Weights of a small transformer language model.
Size: 12 layers, MLP 1344 squared ReLU.
Architecture: rotary positions, untied embeddings, normalized queries and keys, some layers without attention, local attention windows, gated attention, short convolutions, capped logits.
Training: a variant of Muon for these matrices, 782M tokens.
Each number is 128 + 24 x the weight over the matrix's rms, rounded and kept within 0 to 255. Layers, rows and columns count from 0.

# layer 3 attention key, 448x448, rms 0.0362, rows 372-383, columns 0-55
[[133 142 104  98 108 156 155 139 158 106 137 107 153  85 123 104 103 163 155 138  74 126 136  83 139 134 165 174 135 133 122 131 142 118 116 144 101 132 122 135  83 110 125  80 109 141  83 134 130  97 141  89 115 153 134 150]
 [103 147 115 123  95 129 132 116 145  90 132 109  96 121 143  92 129 113  78 136 139  93 116 131 165  95 120 124  96 146 155 121  73 129  87 164 188 125 115 122 113 104  82 143 121 129 162 123 104 131 152 146 153 145 133 151]
 [175 156 137 102 116 151 133 144 142  96 122  85 153  99 117 148 112 123 117 105  70 120 125  86 102 108 155  87 123 180 165 119 117 129 115 130  96 150 157 126 109 126  95 121 120 116 118 107 124 128 116 153 107 162 135 134]
 [123 128 149 121 150 158 167 135 106  99 177 136 117 100 128 144 144 158 171 124 173 114 115 117 126 125 112  84 138 117  69 128 111 134 136 123 110 152 154  72 123  92 137  86 146  85 151 118 122 162 138 104 142 109  97 116]
 [138 132  88 105  90 155 144 136 175 158 173 120 108 132 128 127 104 168 142 148 171 143 171  98 140 145  81 160 134 112 117 141 173 154 165 151  92 145 143 120 100 165 158 130 193 106 136 146 112 126 126 153 172 174 156 109]
 [116 103 123 155 124 109 104 133 116 131 109 161 136 164 183  58 164 138 153 127 114 160 102 219  86 156  74 143 156 139 138 120 127 172 142 131 133 141 162 122 160  74 138 128 114 182 154 151 104 108 125 153 109 134  96 123]
 [ 92 153 170  98 123 159 118 118 157 126 155 126 127 106 139 101 155 105 136 142  96 173 122 209 104 120  64 141 147 122 143 162 137 115 102 140  81  91  99 105 161 130 133 129 144 120 146 144 121 142 144 139 136 130 114 138]
 [157 123 114 172 118 110 142 129 144  84 154 129 112 119 115 175 132 141  69 133  80 132 181 127  92 103 110 120 106 159 149 151 115 139 135 120 155 119 116 116 155 116 158 173 156 132 123 160 117 131  75  90 138 131 164 156]
 [118  91 147 110 141 136 113 155 144 124 170 154 110 118 145 143 118 125 101 139 150 159  90 189 157 174 111 115 144 100 163 130 131 183  77 116 117 167 104 111 143 159  68  96  97 152  95 159 125 189 163  89 150  81 144 119]
 [134 131 143 146 136 111  81 122 135 116 131 145 122 165 124 112 163 140 167  97  81 136 169 102 146 123 110 130  94 142 157 138 136 133 130 125 149 127 123 170  91 134 132 128 123 189 147 127 121 133 131 103 153 122 147 147]
 [157 139 171  86 139 106 124 133 100 159 120 132  78  71 115 116  57 113 146 125 129 116 122 116  90 161 146 105 150  92 123 129 118 127  93 128 140 145 133 100 114 106 114 133 140 143  94 148 125 128 125 146 123 134 135 112]
 [111  65 158 118 134  60 154 119 138  82 137 118 115 160 126 134 138 117 152 124 160 120 131 114 137 119 152 135 178 162 145 115 120 118 170 121 138 149 112 126 139 179  78 144 121 132 113 161 125 121  87 171 141 150 107  88]]
# layer 3 attention query, 448x448, rms 0.0361, rows 373-383, columns 0-55
[[111  93 112 129 160 149 128 126  83 147  88 150 152 134  84 146 124 135 128 103 125 136 132 133  86 141 114 173 122  79 105 136 153  80  81 125 116 172 103 169 157 170 122 104  82 157  84  94 148 100 110 147 153 122 102 139]
 [113 147 146 158 193 115 126 122 151 131 111 138 142 130 150 131 192 141 100 103  99 118 138  66 101 130 155 135  99 119 127 166 121 137 148 106 112 128 142 130  83  76 143 127  97  83  71 163 100  92  98 109 151  96 122 104]
 [143 143 108 165 119 131 111 125 145 118 154 145 154 167 106 132 144 104 116 135 144  79 145 105  96 138 113 151  81 115 176 154 134 123 107 123 103  95 100  97 116 130 132 109 149 139 121 146 213 108 166 163 156 122 163 106]
 [128 145 182 157 178 124 145 144 124 106 167 121 137 133 132  72 141 115 168 126 124  98 119 101  86 159 158 127 171 111 150 125 153 104 160  99 122 143 143 143 140 155  96 103 176 150  92 112 139 155 108 124  82 108  21 165]
 [124 179 141 141 129 134 134 108 124 104 158 116 156 128 141 137 117 142 115  56 103 101 154 149 124 112 171 147 128 122 107 124 107 154 116 126 110 126 108 135 150 136 106 165 144 115 127 146 115 134 137 156 124 122 119 141]
 [101 183 159 110 122 184 136 115 122 104 108 128 137 151 116  80 133 109 170 152 111 137 115 127 174 151 109 156 124 130 117 100 113 142 149  96 112 179 185 111 114 117 126 191 129 100 133 123 112 163 129 131 116 135 110 118]
 [135  94  82 132 131 135  96  93 108 136 117 102 121  99 164 153 165 114 161 155 142 176 104 142 142 130 160 124 133 160 133 126 141  85 137 150 182 111 116 119  90 135 140 164  97 170 115 130 132 122 146 137 128  97 135 167]
 [117 146  80 158 152 159 116 157 134 136  81 153 133 154  88 117 133 138 124 133 115 107 147 116 177 114 108 180 187 127  91 114 134 111 126  92 150  71  66 156 160 117  96 123  88 136 174  89 121 139 122 139 188 129 107  95]
 [130 146  80 118 118 134 119  80 150  80 143 124 136 128 101 126 143 145 110 150 153 129 130  57 106  93 148 113 104 152  96 121 128 113 141 139  97  83  95 146 141 118  69 138 147 165 124  96 142 122 176 187 150 132 104 100]
 [126 139  84 131 117  93 117 127 131 162 166 141 111 149 126 125 118 188 130 158 117 163  83 130 104 127  99 193 139 106 140 130 103 133 124 145 139 151 125 132 171 120 166 139 138 147 129 144 116 120 128 110 148  92 119 118]
 [118 102 139 189 128 142 132 146 166 100 127 155  85 134 143 175 140 126 109 151 113 128 130 158 127 126  88 116  88 127  98 142  95 136 152 129  90 132  73 127  81 157 168 142  76 126 173 125 169 106 118 123 149 189 137 173]]
# layer 3 attention value, 448x448, rms 0.0386, rows 320-336, columns 0-55
[[109 119 120 101  95 126 129 115 132 124 134 130 107 120 137 141 169 137  74 121 123 119 124  86 103 151 118 137  93 104 158 107  85 125 171 132 106 103 127  80 120 116 126 165 103 164 106 118 101 142  79 111 116 143 169 123]
 [118  92 131 150 123 150 119  88 147 126  90 143 128  96 108  92 138 145 136 132 134 149 100 138 154 118 113 119 134 122 113 133 132 109 135 124 131 100 113 124 148 109 137 110 124 144 138 123  92 103 134 137 159 124 119 110]
 [ 59 151 131 136 116 107 126 109 104 119  73 154 132 145 146 152 119 128 107 102 132 101 131  75 195 199 102 139 110  90 115 121 166 157 150 140 127 112 157 101  87 108 128  89 156 100 142 122 175 124 225  82 109 116 226 133]
 [107 148 170 113 122 144 129 108 131 124 113  99 168  96 133  81 121 113 143  98 108 137 115  79 119 138 116 144 159 137 102 136 120  72 124 111 117 127 141 104 117  94 146 167 123 128 103 118 142 206 176 146 138  87  96  99]
 [117  74 112 121 187 113 129 146 134  96 163 106 116 150 114 152 123 152  67  82 132  87 159  93 137 153 124 161  99 150 143  92 202 124 124 122 101 132  95 138 141 123 135 131 129 105 158 134 130 126 122 145 105 122 134 119]
 [ 88 159 147 125 131 146 103 156 140 141  70 137 142 143 110 128 148 148 132 157 135 155  94 118  79 141 109 155 120 142 162 169 146 139  62 173 125 130  98 103 129 134 151 122 144 141 111 133 116 125 134 133 144 150  67 117]
 [124 145 163 102 116 111 124 116 131 139 111 110 118 146 160  93 114 111 114 140 118  59 107  92 117 126 148 173 127 130 156 168 125 118 121 125 118 117 101 158 165 135 132  90 172 125 121 109 141 118 124 138 120  89 158 130]
 [ 90 140 159 136 118  84 106 116 116 129 135 111 123 143 166 159 141 114  87 209 136 142 151 151 161 153 109 168 116 137 135  86 115 146 124 131 127  92 202 125 149 178 130 149 139 156 122 109 114 153 143  77 124 146 130 113]
 [ 92 146 119  98 107 139 148 107  94 117 167 102 111  90 116 121 198 133  98 111 107 129 136 122 128 145 135 150 149 147 113 164 124 125 119 130 123 157 111 118 121 102  69 109 107 117 109 134 169 147 153  96 132 121  45 156]
 [119 124 137 160 119 116 126 119 113 139 143 114 133 119 139  69 126 125 127 130 132  99 107 174 148 138 106 111 122 115 114 115 127 138 107 113 122 124 110 129 143 138  92  83 120 138 138 127 110 137 161 160 147 197  86 120]
 [161 143 146 108 146 156 131 104 152 107 159  99 125 174  80 127 121 140 125 108 136 105 124 153 128 178  99 135  93 100 154 102 123 117 126 134 107 131 156 128 123 180 143 113 131 147  98 139 122 117 159  55 127 117 155 145]
 [109 106 148 114 144 143 114 136 126 124 138 116 111 146 151 130 102 121 113 130 108 117 133 111 149 122 115 132 132 155 144 125 166 111 138 131 110 113 109 139 134 112 102 142 135 155 139 108  92 129 165 132 125 160 147 150]
 [149 204 150 139 134 112 125 123  94 116 119 126 108 153 114 157  75 135 138 120  98 152 120 142 130 144  86 159 151 123 187 126 108  95 117 117 104  94 118 102 134 110 129 107 121 129 192 120  94  74 158  85  58 133  58 134]
 [147 133 124 134 138 134 112 105 165 108 100 123 142 124 130 121 100 157 146 110  89  81 152 135 104 159 139 147 172 167 114 155 171 136 122 125 153  65 159 111 143 124 155 133 113 114 131 122 130  67 135 183  92 114 137 147]
 [119 148 149 139 116  94 166 133 105 120 114 127 134 115 113 140 137 110 114 195 186 170 147 160 187  90 128 136 142 121 125  92 105  77 138  95 131 143 137 140 154 128 144 115 119 107 139 115 106 154 106 117 146 111 152 120]
 [127  94 125 146 137 118 161 173 151 109 151 121 136 138 133  98 161 104 137 122 103 144 160 107 145 134 122 130  89 124 105 134 110 108 178 129 143 108  65 124 145 116 108  91  77 126 103 128  98 127 110 120  76 108 106 142]
 [121 175 126 111 131  86 134 141 118 108  95 118 109 136 128 178 146 134 124 113 128 167 120 123 162 131 180 157 105 127 139 130 101 110 137 124 117 118 129 139 139 147 107 167 118 139 146 137 125 113 156 138 145 114 119 176]]
# layer 3 attention output (transposed), 448x448, rms 0.0911, rows 320-335, columns 0-55
[[ 81 165 136 133 169 122 141 132  79 108 145 144 126 141 179 141 134 128 104 163 120 150 113 149 145 141 129  94 143 136 180 102  76 134 121 108 120 128 138 123 142 146 105 153 106 160 140  85 161 118 144 121 120 149 110 111]
 [130 119 143 136 132 106 110 143 100 144  81 137 106 122 111 155 147 120 151 122 114 137 134 157 117 146 131 151 116 114  98 143 158 111 125 139  94 106  77 117 131 149 110 132 162 136 129 164 139 105 121 183  99 124 159 159]
 [104 111  95 146 165 108 165 118  58 114 104  46 117 157 179 157 106  97 145 161 149  74 129 179 138 130 116 183 175 137 186  80 143 134  98 121 104  99  81 161 177  73 148 116 168  79 159 135  67 154 160 103 168 127 129 152]
 [110 118 133 116 107 123 132  95 142 144 127 126  91 120 190 148 115 127 135 164 129 130 147 120 103 142 139 130 122 144  58 134 138  78 169  88  96 129 105 129 125  78 170 172 109 153 145  94 101 109 159 112 131  98 124 126]
 [136 145 125  95 110 104 132 165 159 134 115 142 119 131 150 136 134 126 128 134 149 124 153 115 129 111 145 149 149 157 122 110 142 128 146  98 119 155 138 136 169 137 185 124 141 152 117 150 147 140 112 114 163 114 140  97]
 [ 90 143 125 127 112 175 117 130 142 139 125 130  93 147 130 123 123 110 146 128  81 111  93 136 120 119 128 123 137 131 138 136 187 150 111 119 108 110 102 117 146 127 178 126 121 148 105 119 154 112 122 124 122 119 132 141]
 [128 115 125 101 129 147 151 116 133 116 120 139 116 126 129 144 101 137  95  99 140 127 110  97 121 146 147 137 118 130 132 114 141 107 127 128 131 125 163 122 107 155 147 135 162 162 126 101 150 151 107 148 136 124 131 133]
 [111  54 126  79  94  81  86 111 134  76 150 140 106 100  86 147 104 141 121  97 142 110 166 147 126 176 106 126 122 139 160 113 121 138 114 127 178 147 106 149 139  88 168 154 114 154  83 133 147  95 160 146 104  83 135 113]
 [114 150 133 118 138 146 141 172  77 153 131 136 152 139 136  97 155 110 125 194 154 130 109 136 124 102  87 150 115  71 146 154  99 114 160 135 134 144  82 131 142 139 123 128 125 112 154 155  95 152 107  83 113 111 159  70]
 [ 88 143 145 147  96 144 125 101 106 130 160 126 143 150 116 115 185 150 122 131 140 170 109 165 155 153  68 127 132  94 137 121 120 137 116 119 126 153 101 129 186 106 133 173 142 106 139 125 120 122 147 111 138 144 106 127]
 [134 167 149 121  97  88  93 111 166 117 121 125 140  87  75 135 124 121 105 179 149 107 112 107 111 125 134 133 188 120 120 141 116 142 169 139 123 155 115 116 178 133 100 103 161 100 143 108 106  80 146 117 157 150 136 137]
 [104 165 123 149 162 135 116 108 117 139 119 174  99 137 139 151 155 142 134 131 120 134 150 159 118  99  98 127 147 131 117 153 145 136 129 169  91 129 133 141 127 159 133 161 134 122 126 128 150 104 112 100 143 156 111 144]
 [132 133 138 151 116 147 124 117 103 112 103 138 157 130  59  98 174 173 143 121 140 132 146 143 156 113 150 124 153 136 122 144 139 115 120 141  83 111 152 124 131 127 158 110 136 154  91 105 123 107  99 129 125 125 159 130]
 [116 113  96 149 141  59 165 131 159 163  87 136 123  93  80 148 165 103  93  98 123 115 138 140 131 109 113  89 136  95 180 159 118 159 142 154 132 137 150 157 176 123 171 141  80  96 136 154 154 157 171 131 124 134 148 162]
 [109 129 133 117 112 152  91 109 132 129 136  86 108 148 161 102 194 144 109 125 111 143 149 157 130 156 114 132 124 120 151 154 115  98 102 111 101  94 130 140 113 130 122 150  66 142  88 135 122 130 118 107 121 161 115 115]
 [ 95 136 143 115 124 124 138 105 116 147 129  95 118 115  89 173 125 122 173 147 169 155 152 162  87  99 111 139  71 133 152 108 142 116 169 147 169  82  85 165 132 152  90 158 120 138 155 118 144 114 138 171 180 124 116  79]]